Weights of a small GPT-style language model, trained from scratch on English Wikipedia.
Size: MLP 1344 SwiGLU, vocabulary 8890.
Architecture: RMSNorm before each block, rotary positions, no biases in attention or MLP, normalized queries and keys.
Training: a variant of Adam for these matrices, 1045M tokens, 7973 steps.
Each number is 128 + 32 x the weight over its row's rms, rounded and kept within 0 to 255. Layers, rows and columns count from 0. The size above them is the row's rms in percent of the matrix's.

# layer 3 MLP up, 1344x512, rms 0.0432, rows 572-606, columns 128-191
size [100  90  92  89 103 115  92 116  95 106  85 109 102  96  85 100 104 105 104 102  96  99  92  98  94 104  91  93 101  89  85 106  91 101  89]
[[118 137 143 130 115  69 185  64 167 151 138 107 152 112 190 135 124 161 159  97 147 133 170  77 110 134 166 189 122 167 125 121 145 121 130 123  90 139 149 172  97 171 131  92 133  75 171 152  74  77  74 156 169 110 119  95  69 136 188 123 168 128 177 119]
 [ 60 149 102 119  73 119  95 119 121 149 120 148 165 135  81 171 128 153 102  95 169 152 108 120 155  45 111 142 104  92 146 140 149 124 130 186 133 157 152 158  71 132 123 114 111 151  87 184  80 132 163 104 130 170 138 104 100 183  49 127 123 153 127 145]
 [ 69 117 142 106 172 146 123 100 119 157 111 109 143 174 145 126 172 113 146 126 152 173  92 133 153  73 143 113 170 156  73 115 130 106  78  73 132 116  51  66 158 106 144 115  88 119 150 142 140 144 175 208 115 151  99 100 155 144  74 108 137 125 138  88]
 [145 110 103  65 155  81 112 100 100 125 117 127 134  36 154 137  87 130 119 115 140 141 139 158 134 127 103 116 163 145 106 119 180  93 156 103 165 116 149  86 125  65  80 178 169 158 192 146 154  67 137 123 184 165  89 111 126 128 181 183 102 117 160 114]
 [ 89 174 147 101  91  94 185 145 179 142 170 129 134  37 119 130 189 115 132 120 132  90 101 162 129 145 126 206  89 243 133  89 117 167 147 157 108 154 150 114 157 118 108 209 117  88 124 121 169 142 119 114 131 134 124 120 119 110  88  97 180 131  80 123]
 [157 165 107 131 140 136 173 153 147 142 151 121  63 167 133 140 128 118 165 136 102 175 146 113 111 145  96  69 112 103  56 172 119 113 138 112 112 136 105  99 146 119  95 119  99 133 144 101 134 137 157 140 161 143 149 100 155 107  99 104  83 162 153 113]
 [140  92 133 107 114 132 106 150 121 162 124 133 167 128 153 123 133  85 181 134 133 118 173 155 110 147 132  80 115 148 146 114 133  96  63 101 117 102 133 115 131  99  95 106 162 150 113 195 117  78 197 109 191  97 142 123 126 146 156 125 115 164 102 119]
 [117 153 122 138 116 134 136 115 109 149 157 126 144 154 194  89 124 100  69 134 175 136 132  74 166 140 152  91 121 171 136 108  75 177 114  95  82  98 127 143 117 124 114 128 184 112 105 128 128 166 100 133  99 113 137 140 127 153  97 124 165 188 132 141]
 [107  51 187 139 123  97 154 110 127 150 141 111 106  81 153 135 161 134 122 125 135 102  92 139 111 103 144 189 137 151  77 117 134 109 124 129 104 172 167 158 129 112 160 118 144  88  84 101 119 183 126 138 158 139  75 144 196 104 102 101 125 129 130 104]
 [111 134 132 143 163  90 105  99 187 127 118 105 171 139  97  94  89 145 118  79 135 123 164 137 174  90 158 127 106 157 179  90  84  68 151 131 189 120 128  76 155 141 102 185 138 112 136 129 154 115 144 126  98 119  95 138  96 120  69 130 146 100 171  82]
 [131  99 110 145 117 172 122 114 137  99 146 130 144 194 164 111 155 189 184 107 153 167 108  88 126 120 124  93 157 101 119 161 149 151 107 131 106 102 120 166  87 122 161  82 154 140  85 153  72 143 189 143 174 121 151 136 202 178 213  74 151 150 130 121]
 [137 122 177 177 124  77 137  75 121 139 111  98 165  98 156 150  84 143 124 148  92 152  96  40 134  81 187 171 131 160  59  88 115 128 136 156 184 170 149 103 162 151 125 154 150 118 157  87 132  82  90 177 140  69 112 122  95 119 134 122 124 127 170 141]
 [213 119 165 114 146 216 154 157 123 139 126  86 121 123  71 129  77 112  93 121  84 133 142  94 133  85 162 150 149  86  90 120 158 132  75 100  76 108 124  91  88 118 147 118 103 144 133 153 121  89 130 138  97 105  81  85 199 127 109  85 143 148  92 109]
 [ 90  89  83 138 138  97 172  85 112 154 150 105 157 124  75 119 130 175 161  84 101  78 132 131 178 118 101 115 128  85 126 113 126 102 129 147 153 165 114  80 156 138 134 123  63  91 165 106  97 164  94 163 173 102 160 119  70 132 125 169 112 110 187 113]
 [133 117 110 115 134 116 101 114 149  76 134 121  79 102 175 181 125 108 153 112 117 126 116 183 191  94  69 142 141 135 128 102 100  85 150 117 120 142 138 114 143  85  80 151 128  87 191 128 176  76 144 102 120  95  70 157 121  96 140 135 150 104  80 101]
 [110 173 123 138 112 143 151 111  75 121 159  95 105 149  99 125 177 102 175  71 158 112 104 118 137 116 106 141 167 135 124  73 104 109 121 103 113 112 143 231 157 144 147 118 186 166 148  85  99  89 141 129 114 100  98 115 122 169 168 149 126 119 135 105]
 [ 77 156 135 138 109 102 216 185 144 112  82 144 159 170 132  61 152 121 140 117 185 120 130 143 132 150 106 144  83 169 100  73 122  84  78 111 172 130 121 127 187 137 109 168 117 123 147 128 125 202 180 158 131 120 151 121 142 204 116  94 143 107 149 146]
 [114 139 106 158 170 127 137 166 109 110 110 151 115 109 210 162 159 112 184 137 157 124 100  92 137 124 123 119 117 118 141 151  70 169 194 130 154  34 103 109 116 166 130 119 162 160 141 148 156 158 121 168 155 113  67 163 161  68 189 184 141 131 165  94]
 [140 115 162 104 113 109 134  89 120 131  77 123 135 112   5 123 139 152 152 146  60  91 190 124 136 146 133 156  98 134 147  99 170 149  73 134 175 154 140 132 150 178 115 160 161 117 110 134 132 138  66 125 110 109 143 156 112 111  84  71  81 141 123 104]
 [112 138 140 132  60 172 151 154 111 138 144  77 140 105 150  73 118 183 122  57 110 150 107 120 144 134 101 110 154 102 151 185  84 133 148 144 137 154 175 133 160 122  47 112 113 160 139 198 153 137 129  59 191  42 105 104  82 177 119  65 137  91 151  92]
 [ 90  51 132 147  89 122  89 134  98 193  96 123 111 118  93  87 168 105 141 177 142  99 145 132 119 189 175  97  55  76 161  73 169 155  85 157 178 117 118 167 116 171 153 111 152 126 104 118 152  67  58 117 130 142  92  94 156 137 105 122  71 140 170 153]
 [184 134 129 179 140 179 134 147  98 156 120 129 186 127 154 125 112 193 108 150 115 104 180 118 145 126 130 196 201 110 109 193 123 154 142 141 174 172 118 109  86  78 117 104 169 159 121  79 149 123 115 192 154 119 172 147 144  86 174  94 123 124 131 121]
 [169 115 141 179 185 141  96 104 148 131 130 102 144 150  87  50  95  88 144 112 123 125  74  85 118 143 106  93  93  83  72 108 109 154 166 178 188 124 122  88 168  83 127 133 142 151 129 157 108 129  89 166  99 176 151 166 133 133 121 165 111 124 143 123]
 [128 168 134  56 126 127 135 161 125 128 115 185 141  96 138 110 117 132 169 105 116 102 112 193  88 126  84 113 152 134 141  75 164 114 136  95 159 173 160 147 143 114 122 149  87  76 167 103 170 143 156 136 116 142 102  97 183 154  55  87 137 127 126 105]
 [116 150 120  39 184 137 114 109 120 131 138 106 126  82 138 106 203 139  77 130 191 162  94 184 174  41 106 112  94  79 145 155 123 167 137 136 173 120 121 112 141 127 138  72  99  68 120  99 150  93  58 127 206 147 139 130 133 110 144 155 180  94 114 102]
 [ 94 157 106 152 119 145 121 115  97  97 109 124 104 155  48 120 118  77  77 155 123  60 112 151 124  58  69 102 165 114  76 105 139  73 139 144 184 145 171 138 129  96 128 154 109 141 142 121 131 170 129 105  74 137  67 103  89 118 103 100 110 118  82 104]
 [195  96  95  98  84 132 110  72 126 133 130 137 163  95 146 152  82 132 177  96 127 182 156 127 110 160 123  94 178  91 124 129  95 123  98 105 128 134 176 101  72 138 150 104 218 128 129 108 119  91  64  74 117  83 124 163 103 139 118 109 166 115 183 120]
 [103 164 100 117 178 116 172 105 144  90 185 122 164 104  92 181  86 154 149  97 157 111  84 117  85  43 147  57 155 144  64  81 132 104 130 160 113 151 177 131 174 128 184  91 187 106 103 118 145  74 116 146 112 112 152 102 152 109  89 158 167 144  99 178]
 [ 97 169 163 157 110 189  65 132  67 152 140 112 102 141 110 116 127 135 108 181 140 147 123 140 123 130 154 130 118 143 109  84 142 104 146  46 111  91 106 130 110 167 123 139 181 149 147 127 125 135 109 157  72 162 117  93  66 151 133 171 154 141 145 166]
 [125  58 188 144 118 112  97 138 147  91 153 164 147 150  95  69 209 161 136  81  99  43 169 156 119 145 156 171 103 155  70 102  98 116 145 149  80 133  84 127 130 113 144  99 121 162 118 134 139 143 118 146 120 188 172  96  97 118 160  91 130 119 155 125]
 [ 75 136  77 141 172 132  49 133 107 111 119 116 107 143 143  85 122 112 113 177 110 131 124 104 142 140 138  77 164  77 174 118 100 134 138  91 161 140 140 117 189  66  41 113 152 143  97 130 151  63 107 141 178  98 137 135 112  90 147 165 133 107 131  71]
 [180 121  98 163 135 121 125 128 136 152 148 174 133 130  84 155 107 112 123 154 148  75 131 155 143 145 106  50 138 107 179 147 137 148 121 103  87 120 143  90 120 131 141 174 180 177 128 135 180  97 122 171 123 163 160 109 109  79 162 205 109 128 145 148]
 [ 73 125 149 142  34  87 121  87 102 103 102 153 142 113 178 138  99  92 149  71 141  68 150 110 100 128 118 167 115 113 134 118 128 138 112 143  95 112 122 116 176  65 147  90 119 113 120 127 133 118 117 146  91 110  60  21 124 112 166  74  65 173 188 178]
 [149 147 141 162 152  99  99 135 149 154 134 210  94  30 181 140 169 163 141 139 108 166 135 156 189 152  72 133 182 115 143 152 122  71 123 118 141 184  88  56  82 113 138 176 125 165  99 128 148 162 115 101 162 147 141 112 100 105 135 145 148 139 151 100]
 [100  57 142  77 175 148 199 176 102 150 144  94  87 155  98 129 114 101 131 103 176 141 119  82  92 156 167 147  75  91 119 137  86 114 115 159  92  37 125 122 140 173 142 135 155 162 103 130  66 117 100 108 154 150 103 117 103  96 100  83 117 105 104 157]]
# layer 3 MLP down (transposed), 1344x512, rms 0.0422, rows 572-606, columns 128-191
size [103  87  91  90 102 127  94 130  97 106  93 108 104  97  86 102  96 104 101 100  93  98  88  99  93 104  94  88  99  90  91 106  93 101  90]
[[133  96 157 142 126 134 141 178 122 104  63 123 146  73 153 162 169  84 134  60  83 181 118 121 131 129 130 167 132 128  90  99 140 144 118 129 137 134 139 156 121 131 137 161 131 122 159 133 158 119 150  85 137 155 142 166 126 121 150 129 100  94 114 104]
 [200 144 148 133 166 175 142 112 162 141 135 123  72 123 156  96 135 150 134 136 109  72  90 155  88 201 133 167 102 163 121 195  99 106  62  87 107 128 131 126  99 106 139 151 152 135 136  70 149  93  96 192 120 127 124 163 135  72 199 119 137  95 120 101]
 [168 143  94 122 111 120  87 109 110 135 138  99 129 149 141 112  99 103 130 154 112  80 196 108 109 148  95 143  57 146 157 109  86 120 167 161  51 101 191 176 122 114 111 132 165 158 129 105 120  61  65  57 159 146 115 148  99 133 148 108 141 144 145 113]
 [ 94 158 167 125 143 113 167 171 126 115 118 143  49  73 109 149 105 137 104 150 146 147  50 145 118 120 126 133 116  97  89 124 140 106 160 100  65 159 156 144 187 103 197 148 126 114 161 103 115  42 118 131 153 111 195  93 171 120 175 162 130 140  89 128]
 [ 56 156  91 149  89 148 121 154 148 171 123 118 148 148 133 127 153 157 115 151 106 118  91 116 196 118 134 180 179 152  90 120 210 153 163 127 139 157 128  89 143 119 103 233  84 130  95 150 139 160 105  93 183 160 133 121  84 120  86 102 170 105 139  80]
 [175 181 106  87 122 119 124 191 108 177 145 126  57 148 115 127 128 153 174 122 104 179 158  83 149 113 147 101 115 131  79 170 104 138 177 120 108 131  50  68 161 130 109 115 133 116 124 121 124 114 135 144 192 147 128  74 144 103 135  85  83 148 132 157]
 [151  74 143 146 146 172 127 141 103 136 104 119 169 104  72 135 137 143 135 138 116 149 145 151 119  75 176 122 102 121 121 116  80  95  91 112 142 107 103 183  84 134 140 148 182 133 178 189  79  71 140 209  72 149 154 124 130 138  96 155 167 104 179 190]
 [124 119 105 113 164 134 113 136  99 197  94 113 116 152 152 115 109 124  82 127 164 163 135  76 202 122 141  90  94 150 166 117  55 133 105  95  53 102  95 119 172 128 126 123 180 132 135 118 129 113  78 123 142  94 120 132 117 165 109 119 152 135 121 157]
 [ 68 104 159  85 112 148 139 133 164 135 130 105 139 114 145 129 151 157 117 122  53 145 139 170 166 100 106 152 131 133 106 141 151 132 123 104  67 155 125 172 126 106  72 147 160 105 126 139 139 154 109 163 137 129 141 125 139  97 113 130 169 145 127 140]
 [ 99 148 148 149  87 176  83 161 116 164 160 127 123 121 132 124 151 166 132  96  97  62 162 161 130 142 121 120 118  94 125 154 138 134 133 158 109  82 145 109 162 139 183 118 107 157 133 139  91 166 133 155 158 131 132 125  95 153 143  87 133 116 100  89]
 [141 122  80 119  84 132 122 141 109  81 115 129  89 149 114  98 124 151 105 140 190 221 138 152 139 130 185 141 151 119  83 124 153 166 128 167 153 121 113  98  42 128   0 120  72 120 154 126 134 135 120 149 172 121  92 119 163 144  97 155 215 192 170 138]
 [130 104 150 111 121  89 103  67  99 145 125 144 139  92 112  92 122  92 132 183 143 188 145  66  61  46 125 117 157 127 109 121 105 118 138 190 109 133 128 143 141 123 110 114 145 129 100 146  91  93 121 146  81 130 115 145 166  67 131  98 137 117 135 115]
 [ 98 152  94  73 111 139 148 106 111 195 136 200 135 120 143 124 118 175 181  77 137 126 149 115  99 139 105 107 160 104 111 141 177 184 100 135 134 210  93 104 105 146 145 115  80 158 147  99  93 159 174 139 120 125 234 126 123 123  89 121 131 103 102  99]
 [119 125 159 138 136  85 121 117 151 106 115 168 156 143 117  86 127 171  98 137  99 180 167 133 132 118 118 125 109 142 132  95  80 141 123 117 121 106 184 152 150 163  92 185 107 199 189 116 145 127 130 114 133 115 116 119 123 156 142 173 151 115 120  83]
 [ 93 100  67 129 168  87 132 119  65 136  86 155 134 159 106  75 138 145 106  81  73 114 154 146 193 119 181  96 104 203  98 154 173  99  99 159  84 137 131 151 127  84  97 163 166 184 124 150 147 193 100  98 122 203 132 133  95 175 159  94 108 160  77 131]
 [121 179 151 166 111 105 148 142 129 101 116 143 107 109 183 149 107 176 170 110  97 131  82 130 176 125 114 118 118 161 122  95 128 139 121 103 130 112  85 118 162 149 156 154  82  96 113 103 103 155  82 136 152 140  92 133 159 124  65 130 124 131 129  88]
 [116 146 123 146 111  90 101 167 121 134  85  65 113  88  72 120 162 113 108 155 126 157  56 131 116 104 150 103 113 105 130 106 122 129 129 105 126 144  74 145 118 108  41 110 199 132 110 121 152 137 173  84 156 155 108 149 133 121  87 133 116 138 153 113]
 [147 115 145 164 162 151 146 145 118 122 111 125 111 140 182 116 133 158 153 142 200 138  89 107 127  95 129 145 104 134  99 138 126 119 120 114 167 127 116  76 174  98 176 180 102 173 146 123 193 161 133 126 219 141  71 135 191 101 133 123 122  68 182  90]
 [152 171  95 122 113 149 175 127 109 127 144 130 127 122 142 164 135 133 125 118 108 133 139 158 142 137  97 124 214 184 137 202 129 117 175 154  84 102 118 126 169 118 128 106  77 108 125 133 117 121 159 126 103 108 138 165 134  49 151 146 123 121 171 128]
 [164 108 130 107 151 132 134 102  29 142 177  63 126 142 107  98 118 126 112 128 128 128 102 114 138 121 180 184 151  93 160 114  48 158 150 122 152 144 148 118 152 141 130 146 137 123 108  87  87 127 184 132 135 126 143 133 186 115 158 106 154 105 155  92]
 [150 124 159 105 180 100 148 118 122 111 104 127 144 163 136  89 151 184 135 145 158 161 116 111 148 124 101 160 125 183  95 153  95 108 141 154 163 102 136 140 161 145 137 136 152 139  98 121  82 179 170 151 138 198 131 140 190  92 163 100 132 105 156 109]
 [151 157 116 106 114  49  99 154 129  90 175 138 134 166 204 201 163 147 192 141 130 116 130  73 186 150 103 142 146 118 128 179 159 138 102 111 152 149 123  83 128 135 124 128 123 108 135 137 161 150 169  30 176 184 119  82 109 161 164 143 139 186 118 149]
 [102 156 135 112  62 129 140 121 114 114  79  99  80 118 128 173 148 126  88 121 104  65 162 151 129 132 145 139 140 160 134 102 148 101  77 115  90 102 144 171  90 194  26 151 138 132  96 146 127 151 127 114 116 100 130 115 116 104 122  49 144  94 133 148]
 [ 89 135 185  88  86 131 105 140 170 158  61 113 153 107 123  71 169 162  90 118 137 102 114 156  99 102 115  92 100 188 101 111 120  97 132  72 132 195 112 144  88 115 176 124 103 163  55 142 149 129 173 170 121 114 105 110 155  94  82 120 135 120 177  91]
 [ 89  53 114 152  80 163 137 151  92  85 143 123  99 123 142  97 116  91 187  67 102 107 207 112 107 147  78 148 129 177  99  77 123 110  79 134  91 118  90 106 127 145  79 109 164 165 135 130 129 154 150 161  87  88 133 161  77 162  67 148 104 113 180 134]
 [108  89 152 160 129 141 177 150  92  84 181 150 140 118 112 137 114 100  95 102 117  95 132 197 113 128 101 149 126 116  83 130 155 113 170  66 150 123 173 113  79 105 116  85 124 121 125 163 125 156 161 124 118 136  95 130 128 118  93 141 105  97  88 180]
 [127 100 123 155 123 169 100 111  88 120  96 146 154 131 156  96 113 114 168 117  65 158 175 160 176 113 152 121 138 160 120 145  96 162  97  91  62 120 140 114  96 128 119 158 200 128 105 130 199 127 112 110 148 141 109 166 166  99  74 155 117 148 169 200]
 [126  81 177 125  90 141  97 151 128 146  54 148  91 137 155  94 167 104 113 175 116 134 181 141 177 197  84 200 103 104 171 151  90 140 105  84 137  74  72 128  99 130  58 142  89 152 126 130  70 145 151 107 149 153 126 173 126 115 204  86  87 143 134  67]
 [135 151  79 155  78 101 131 150 127  97  74 111 100 102 124 167 116 133 113 107 134 116 151 146 168 127 120  93 122 147 127 122  87  79 135 135 123 122 193 157 120 170 125 119  83 188 144 119 148 128 157 119  69 132 125  76 143 146 130 202 157  73 102 134]
 [157 136 151 136  99 111 132 154 158 108 122 129 172  53 111 149  70 141 120 164 128 135  85 128 160 114 129  85 155 106 101 164 168 153 159 102 188 120 119 104 119 154 108 167 102 111 125 111 147  82 178 100 100 145 111 152 114 109  61 122 136 155  45 131]
 [150 137 114 163 142 129 176 118 109 131 117 136 202 172 142  98 167 163 175 128 105 163 118 193 153  80 135 145 137  91 120 129 142 155  57  84 114 171 137 124 120 161   2  87 202 167 120 105 139 117 142 228 168 167 162 103 135 139 167 137 168 150 120  92]
 [ 91 158 126 107 131 170  92 136 154 143 114 172 148  93 117 102  49 143 130 109 147 100 156 104 133 152 136  97 120 167 166 157 119 114 108 134 114 138 147  80 138 139 168 147 157 141  95 105 160 123 111 186 127  98 132 148 112 101 137 108 153 111 110  96]
 [180 117 142 110 215 117 142 189 126 112 118  82 125 158 101  81 142 174 123 137 113 143 132 120 144 173 101  85  94 127 105 121  80 117 190 112 124 151 160 149 161 153  55 119 161 142 133 162  80  73 139 150  82 128 163 145 135 174  50 171 127 175 114 111]
 [125 155 108 149 136  92 116 129 111 116 159 182 112  57 163  83 137 177 114 127 112 130 157 149 182 136 128 127 143 109 130 109  80  91 116 118 139 150  53  91 104 107  67  94  93 142 132 124 126 185  82 115 117 124 134  59 146 100 114 118 116 133 161 152]
 [160 122 167 116 155 146  58 144 103 138 125 156 109  95 118 116 162 107 129  96 209 176 158 142 119 122 140 102 191 110 137 144 156 175 189 133 130 153 122  83 108 133  14 172 164 136 164 149 184 111 119 118 126 143 125 136 134 128 109  99 139 141 163 167]]
# layer 3 MLP gate, 1344x512, rms 0.0411, rows 573-607, columns 128-191
size [ 88  97  95 105  94 103  96  94 111  92 109 103 100  87 106 102  98 104  97  96 101  97  97 101  98  96  93 101  95  93 101  98  97  95  92]
[[128 155  42 182 136 123 158 149 101 104 163  96 181 182 126 134  83 143 159 177 165 150  92  68 159 116 136 114 118 156 128 162  91 154 161 150 111  70 101 166  89 112 101  81 124 178 199 151 127  74 162 121 120 164  85 179 125 160 150  83 120 112  89 122]
 [175  95 164 139 149 172  98 116 196 132 156  99 106 132 143 132 117  94 123  83 130  60 141 147 116 157 219  63 144  96  86 113  74 137  76 100  99  87 142 165 211 119 109 120 145 115 116 155 170  93 178  94  91  92  96 185 107 198 138  87 142  94  73 114]
 [181 106  96 136 134 195 100 171 149 114 119 118  84 153 117 116 156 132  96 150 164 103 155 112  85 144 101  75 157  99 135 125  77 100  89 125 120 137 105  98 136 114 141 154 135 127  70 141  98 173 148 176  88 132 119 189  78 130  86 128 120 126 164 126]
 [ 95 149 145 124 142 148  93 139 119 107  92  91 166 152 156 127 141 193  94 136 146 212  70  96 140  95 153 133 145  87 133  88 176 120 127 144 132 116 179 182 123 165 201 123 120  96  68 100 103 172 114 160 120 127  59 116  98 175 158 124  87 140 133 127]
 [151  83 161 141 135 153 129 144 204 147 126 146 182 105  97 177 117 152 105 117 123 121 143 168  70 126 167 137 129 132  94 160 176 101  93 103 102  73 185 148  58 123 165 111 134 126  77  88 129 166 137 146 139 182 147 111 125  86 105 132 125 116 176 104]
 [151 188 163 147 127 180 140 153 134 121 143 119 121  88 135 165 122 103  83 156  99 141 144 130 109 155  97  81 112 128 166 216 170  76 137 101 176 103 111  93 136 129 154  88 142 156 113  89 178 120 109 114 148 175  48 135 211 146 123 152 146 189  44 114]
 [178 157 183 163 132 159  93  81 150 148 157 174 106 172 129 127 154 111  75 149 177 114 145 155  56 111 110 139 148 116 169  95 146 105 118 155  88 135 123 146  99 100 155 169 160 137  85 105 146 138 136  98 160 168 153 110 171  31 105 103 112 158 102  86]
 [141 127 158 123 109 168 161 122 146 233 128 106  85 132 108 112 122 156  83 163  66 151  63 141 122 118 111 141  93  87 144 127 154 170  55  79  86 175 158 155 137 100 164 106 121 123 113 106 133 123 107  93 101 111  83 135 140  93  64 180 162 125 144 128]
 [121 165 126  59 110 139 131 171 102  92 138 158 110 115 100 127 160  86  97 151 168 158 195 138 120 112 144  91 135 100 142 154 115  59  58  99  87 145 104  99 131 120 135 102 121  96 149  92 123 112  62 104 135 119 146 162 131 147  85  66 129 158 121 135]
 [151  83 134 106 138 199 102 160 117  87 145 119 114 152 167 111 122 119 165 158 167 131 133 117  89 143 206 120 124  87  96 144 170 137 102 143  85  77 104 114  95 125 167 154 177 102  92 163  86 145 178 109 149 124 104 108 105 129 153 127 115 158  83 111]
 [146 173 198 134 128 124 101 153 169 137 137  60 158 176 153 150  86 157  76 140  48 117  74  34 131 116 191 133  79 183  71 114 142 126  93 139 146 137 179 112 176 134 173 124 142 135 137  64 152  74  86 117 159  94 143 103  73 169 105  65  80 126 158 159]
 [172  75 145 146 110 183 125 108 107 124 126 161  79 131 115  93 158 102 134  80 151 132 173 187  97 153 114 114 157 112  85 130 129  94 104  89 147 145  89 148 124 149 139  96 138 140 115 139 142 117 171 139  82 168 121  95 150 154 135 119 158 102 105 133]
 [116 108 115 156 100 212 133 143 131 122 152 157 105  96  99  58 189  99 122 146 139 151 133  99 110 181 116  95 147  92  79  93 132 127 138 152 181 105 140 177 134 147 196  84 109 131 108 124  55  75  92 181 132 153  93 161  89  89  76  51  89 118 133 171]
 [164 171 161 113 112 160 133 136 207 154 123 113 106 101 119 106 159 158 120 184 163 176  65 128  66 188  87 124 179 104 135 102 108  91 160 108 168 142 111 106  70 173 126 122 116 156  95 173  67 106 132 133 127 106 132 111 141 141 128 121 121 107 133 107]
 [101 149 147 115 115 140 109 183 140 127 137 118  71 149 157 183 126  87 115 156 164 127 104 121 133 134 122 158 118 171 103  50 154 106 150 108  63 105 152 146 196  95 138 186 133 172  92 146 119 154 102 124 123 162 159 154 116 135 125 190 158  91 112 105]
 [121  63 162 159 144 149 195 138 126 118 123 114  86 200 119  82 166 124 133 167 135  52 163 102 114 107 193 163 144 192 123 120 140 113  99 159 114  94  93 116 200 152  97 159  88 130 158 179  80 116 110 126  36 112 158  90  76 118 112 147 164 129 117 144]
 [ 95 152 137 163 115 131 115 168 104 166 153 152 169 153 133 152 153  94 139 154 117 103 170 131  53 125 119 107  70 159  87 142  97 147 132 139 120 100 119  92  94 139 138  88 127 109 104 154 123 111  90 149 104 131 145 145 161 143 130 118 127 167 148 130]
 [109 108 127 232 160 175 215 168  97 119 187 148  65 105 129 135 175 115 118 107 183 102 155 171 103 168  95 130 182 152 118 132 102 110 130 187  84 118 124 146 157 126 128 176 141  96 131 108 100 109 176  99 104 123 138 133 155  96 115 118 102 171  86 113]
 [ 72 154 126 139 136 117 102 171 163 121  62 187 145  97 140 134 168 128 150 126 165  96 178 165 136 104 123  85  88 150 119 127 217 143 111 152 121 126 108 114  73  84 139 168 168  70 140 167 171 128 110  83 136 111 140  94 135 131 107 164  88 126  67 158]
 [109 130 151  98 160  86 106 136 114  78 153 155 127 165 173  94 152 188 134 104 136 169 132  97 120 108 133 159 164 148 109 157  68 116 141 151 136 102 141 142 172 135 132 192 144 117 124 130  98 156 148 196 113 185 123 142 165  63 190 125 160 131 171  87]
 [137 150 160  98 144 107  76 123 173 162 115 179 123 142 189 141 185 116 151 130 143 204 102 129 109 142 111  68  70  67 139 165 125 158 147 130 116  94  96 140  91  96 151  46 153 113 143 146 140 169 145 131  74 152 111  88 163 190 175 137 127 191  81 129]
 [194 138 144 181 189 123 177  67 106 139  99 183 159 156 193 113 130  85  58 145 149 127  98 156 160  89 103 104 116  84 130 150 149 116 133  99 150 143  74  79 175  57 125 146 111 108 187 119 168 113 125 185 161 110 104 189 126 134 151 199 114 135 189  82]
 [140 119 156 126 124 138 150 180 103 117 110 102 170  82 104 126 153 162 147  81  99 192 164 146 106 109 191 165 138 107 163 132 130 116  65 116 101 111 112 113  85  79 196  81 190 111 133 129 132 111 134 130 130 152 127  76 133 135 174 133 111 137 172 131]
 [108 162 104  94 143  78 120 124 130  67 151 108 214 150 150 151 147 162  45 203 108 135  81 153 139  94 103 145 137 182 174 135 167 142 165 103 122 148 117 161  98 179 129 104 102 101 111 129 137 153 123 120 142 129 136  87 156  83 180 140 188 129 142 112]
 [141 113 174 118 135 140 172  90 152 124 135 124 196  68 148 128 135 103  79 150 125 105 107 161 109  84  81 153  73 105  91 113 186  88 150 130  62 116  92  51  87 148 146 131 175 156 119 116 115 146  83 172 176 148 105 173 165 121 152  95 106 135 173 106]
 [129 110 155  37  80 102 134  78 149 192 158 116 119 139  84 180 129 108 104 105 166 155 122 123 130 134 122 121 105  76 115 118 126  62  92 118 160 104  85 136 114 126 225  77  97 144 151  58  77 121 102 116 108 132 135 100 116 157 172 103 102 112 124  48]
 [125 115  97 127 127 122  92 143 154 116  99 143 194 147 115 171 114 163 154 129  91 201 126  81 170 141 139  91 103 128  94 121  81 157 139 141 139 125 115 158 111 123 174 149  95 164 116 133 155 103 125 103 154 146 130 163 122  96 130 141 182 123  83 143]
 [128 125 129 111  72 115 120 111  70 102 106 110 121 133 120 155 143 136 131 123  91  90 142 171 163 135 140 126 117 106 126 132 133  97 108 139  74 121 190 137  69 139 154  98 122 116  93 131 125 129 125 138 116 119 122  99 173 121 152 160 101  46 140  91]
 [131 111 148 135 168 118 119 152 206 129  91 161 150 124 117 144 141 130 165 153 157  90 119 103 134  98 149 153 202 130 162 117  76  91 198 137 120  86 109  77 166 150  69 122 102 130 169 183 117  83 144 143  73 157 131 159 107 155 169 133 189 146  89 107]
 [110  88 157 131 132 139  90 131 119 116 153 117  92 112  93 119 138 119 100 145 165 130 142  88  61 182 215 128 134 132 168 151 138  89 116 180 192  82 182 113 164  87 141 168 111 107 101 120 121 121 103 108  91  93  97  92 145 111 100 117 129  67 141 122]
 [154  96 182 173 131 104 108 127 119 139 161 109  78 177 110  74 124 128  55 135 152 109 147 151  94 177 109 114 169 176 141 142 166 129 110 167  83 143 150 187 136 103 133 151 138 189 130 157 141 157 134 116 128  93 122  86  63 123 112  97 126 116 125  78]
 [109  96 153 183 125 139 108 167 103  83 174 111 127  92 132 117 107 118 188 143 133 125 100  88 110 118 125 134 118 142 103 141  78 172 178 134 106 136 150  88  89 136  96  64 128 138  91 172  67 116 137 131 120 165  73  88 137 128 154 172 124 106 136 117]
 [119  94 164 166 151 111 154 184 192 143 155 161 157 105 118 169 104 120 146 150 111 142 101 134  80 136 115 109 131 125  83 130 167 100  96 115  97 100 155  81 103  95 147 211 151 215  91 125 123 132 108 147 131 164 156 135 150 151 104 137 152 121 145 136]
 [131 102 126 137 104 115 123 159 153 126 176 154  53 169 117 130 149  70 129  75 128 164  97  89  82 113 157  87 105 144 103  84 136 119 107 147 133  92 146 184 146 131 138 149 159 138 187 112 128 113 109 114  87 105 167 117 106 171  97  77 117 110  99 124]
 [134 184 139 128 137 106 133 124 176 141 182 135 105 117 111 113 157 178 158 101 141 184  69  97 183 187 157 168  88 142 104 157  95 157 113 140  80 146 109 137 156 115 152  96 119 107  25 140 158 171 161  73 124 153  90 128 178 170  97  90  96 136 105  71]]